Each number is 500 + 25 x the weight over its row's rms, rounded and kept within 0 to 999. Layers, rows and columns count from 0. Numbers have three digits each. The size before them is the row's rms in percent of the matrix's.

# layer 5 MLP down (transposed), 576x160, rms 0.0634, rows 559-575, columns 80-159
105:551505510541501507459506518517489439482489520500535499494503476483505486522543464528519453512519505476495505478424459496493392521488505458486459468527526500504523514522496486450497485474486514495535515454508496509489533470494526509471488477
103:489504497515542508514562515532507468509500529541523492485511531503516481491465457531512484465499484458500503553492507485533519460478464492526535516529507496490492511497490534511483487455488495498489509520472497512442471491520513507491494501
114:521511492549527534482527531489508482501464506477525492436476512490505508490513517479517491500493498501469553516449495518489507461506517481517498506491535481490497492505452495486475537529452508520505494511494481475497523500492453512466486544
103:478452512495465508490529505494498551495518461516530502535507497470500512492517449515510490488507558505519467535511433496535514484479489468497514481505551473469490462516510524470490484525456492510519527531480552509475505543523519490522505529
099:547487521527537467480478513471502508502515513495508506452519523462536476503429510489518496486540461497462502469521504500441487511588499477462503552520491482471514451497490494482488503485512517545500536496514521483469485491473495488491528528
100:508499499518522483482483474534485528507436506459504510526509474494494460489496518518457509516503509505480522486437529484493489498498535482488529499536529546544480510520518495515503514538512451520539520506477483487498469494515535478507497509
092:542496521535522484449487515511526535513550427482505502492444480509484448529575501508508480498502484489493483522480519496492516471508542515489500487520503476504520484540529545493509530490490469500498483494522467467465527514523548504475509533
099:514479456513507498508503510491519492468503502509516458464504511495494520497505475486486444546482508487533522466456446465495513501496482508478450497479506487497535539490542477487456474547510494521513507520502523513523511515455503498513481518
106:493502417466515500471511471514488476476470490511441511490532485511508508446528529493504455526512535470461510506538528526513484523517495514502512495490529435467473518490537449476520526543492541492520486478482462523519493517531527465541539530
112:517473532517529531511514521471555482494485465507506550450477533548472466513476505512494525514474523511481475544491473514504531461514509498490506532539490460506520485502506496488537461510504535480494507449476491515496547486453536522538493495
102:528458542529498514542509494530515470518518514483484529513500491488546510503476523492492448453492492492457515528526451469481506507472477540514469460507524478505503500452465540500508533524558482477487488495500489499526490492502501513508517516
098:544486511466505481500498472520504531502493520523521487501539490514497538466492464475518485497493508483510538523478518564482515509502497510452497520510455531527499483512441548459498478460491466474481530528494462536535515485477561466463513481
091:481482539521491518475483483462481505521505513495517462510507513499480527503486450513477498477470497493484513511496516517530470492498510489474475472501507496473469501488507509501521464537503486532500512433496491463477497562508531508445488496
093:527467495461494514534522519497482497509530497502501523496484491460484461491529475485514517510487492484464452499521500505466488519451537512502502473459484474472494511494523475506487461497542494524466486512538535526472534491527493526421517490
104:550492469515443509452517503497544500496465496528526473524497513499531498521507447482509514512503480531465484507475477459512460498547511504517494478541536471465513477470530470489483477519486455484506498512531526469544502490529517460516495481
089:512471506516495540496509501516464509502474527488478478516505514516492475493544498516498520487467537457557492488513489525457478480481496530500466504501520458509513515511491568493511532471553508505469519484489522514480486483534517486519517481
091:492500495482460447500488489487522528479493521528491471470480524486482472476501510474489540459508494517486483485463491543458554518475524482575478521504527497515454505479495472496504497458502500520493484462512464520467488443543497527539485527
# layer 5 MLP up, 576x160, rms 0.0748, rows 560-575, columns 80-159
102:538480479531494473497483472455469495482501482537503488572499509487484478557519495474513460539515498508474492499525505508490473478511464483473481476512489463503537521524502455498519535484528466505493490512484500528498450536469492494542462493
107:494485504456480481503497486517482492508524499483494471500520506500487513550543528484490508553512559489509494498474474488494434527508494493516489492476518537537484505528547477513464484483515490481502504542529503453474476503472532487501494482
102:480542532494503476517524514524491538541491488473500500489501522524517518519472554501503495493468524515494452510524474535484484476528490499540495502521470492462470490465515516490503512451549451501474484535534494515489472499472455478526512511
102:550492487487496500514464487507537539499492502493529521490467480512504525481474511503513534504505489451548521483499515514523505522474484499488504432499533503562452480467492518495502500504504471504503475501473489499488511514505438472466480501
088:459472540483468553509515522494526485494564512555465473491450486525533493475497512505512523507441469556493489562493518480498474520432511524491475485481493466460498512523530507465484485485489473503492492483516487482502513506492488537493525543
096:504474486495523521475502513522485501508465501465490471467504522507500521442508519551464458466541472491461506506492496493480509505540512479532468474491498527529528505479509509482498468512480484471514470481491502531523523504494472530600520496
106:486504508534478496535518458490466471541501490527492491499517545503530478519522547523488470509504527543513465511523547482469512512470508463515537531508556508480496451501519531474523508485509426502547500478514513483486477481505526517504523506
113:506518449515476488462535499492418500562479431502501471488542478493433483496503523486539492522492510486501519441507517539519515486490463498505494471486489518503467507516483499490514504450522486484560477510503511529522477479500514520485494515
113:511529504477475514440505528505507527470517514523476486488460499509484519473478457499470527468500486528522471499457530514494496510502490504538528535486499547491518530512463476532508488477510515493488484488465508476458480479479444513525527484
098:515494520507470543482494503464483518487485506482495523502495510493557464457493491493534528461493488503511471464492486503483482541536526507479548468521531542485508503534483476494478507511506512538503494497526482523479444529462506492512480512
098:487512530501499522550514491486500447496455517473480469512479487547493452529512499524503471488505498512533492517515486458464490522509492542508501469448472470479533539466516516478503507533508467497485517499527497512472517505451496497485503483
108:524517493553469525508513505511494497511519514505541523536456482498574545473454440499509540511450518520471480475479509497518501519528476491497518490505496525490518531484498516511502488531458529488463534575517469462479535513478489471522507513
092:506491493513551513461506484496465512496479492499513525529538490573503550480462481512460463494507511515501462511443521538571496435515493500501459519514507498484521491492503508545472494539477501506494520492502456504514476532483505498529508494
100:448504505541517535439471491495543524507502505508512542486469512491479525504446502480496517485510510545508495535481538508494507480473520524485492512544472526459501487464511479527492530458469521528454457504533465506484506496482486558534469531
099:502495470469514509505502496480489479491508463517502532540487527524504480505490501482530508529454514498445492509476500461517497559517510477524491499496499509475505536527525456529467504465450491441498487532453469476492509507489491521521496535
100:545468435524526451505498484529486498490555482477535526496511479502493509524512483477479464504522490486489532558508531511559505517551506506479491496456495503472489495510494490528464491525487505463503534508491505480501491543461527499495490485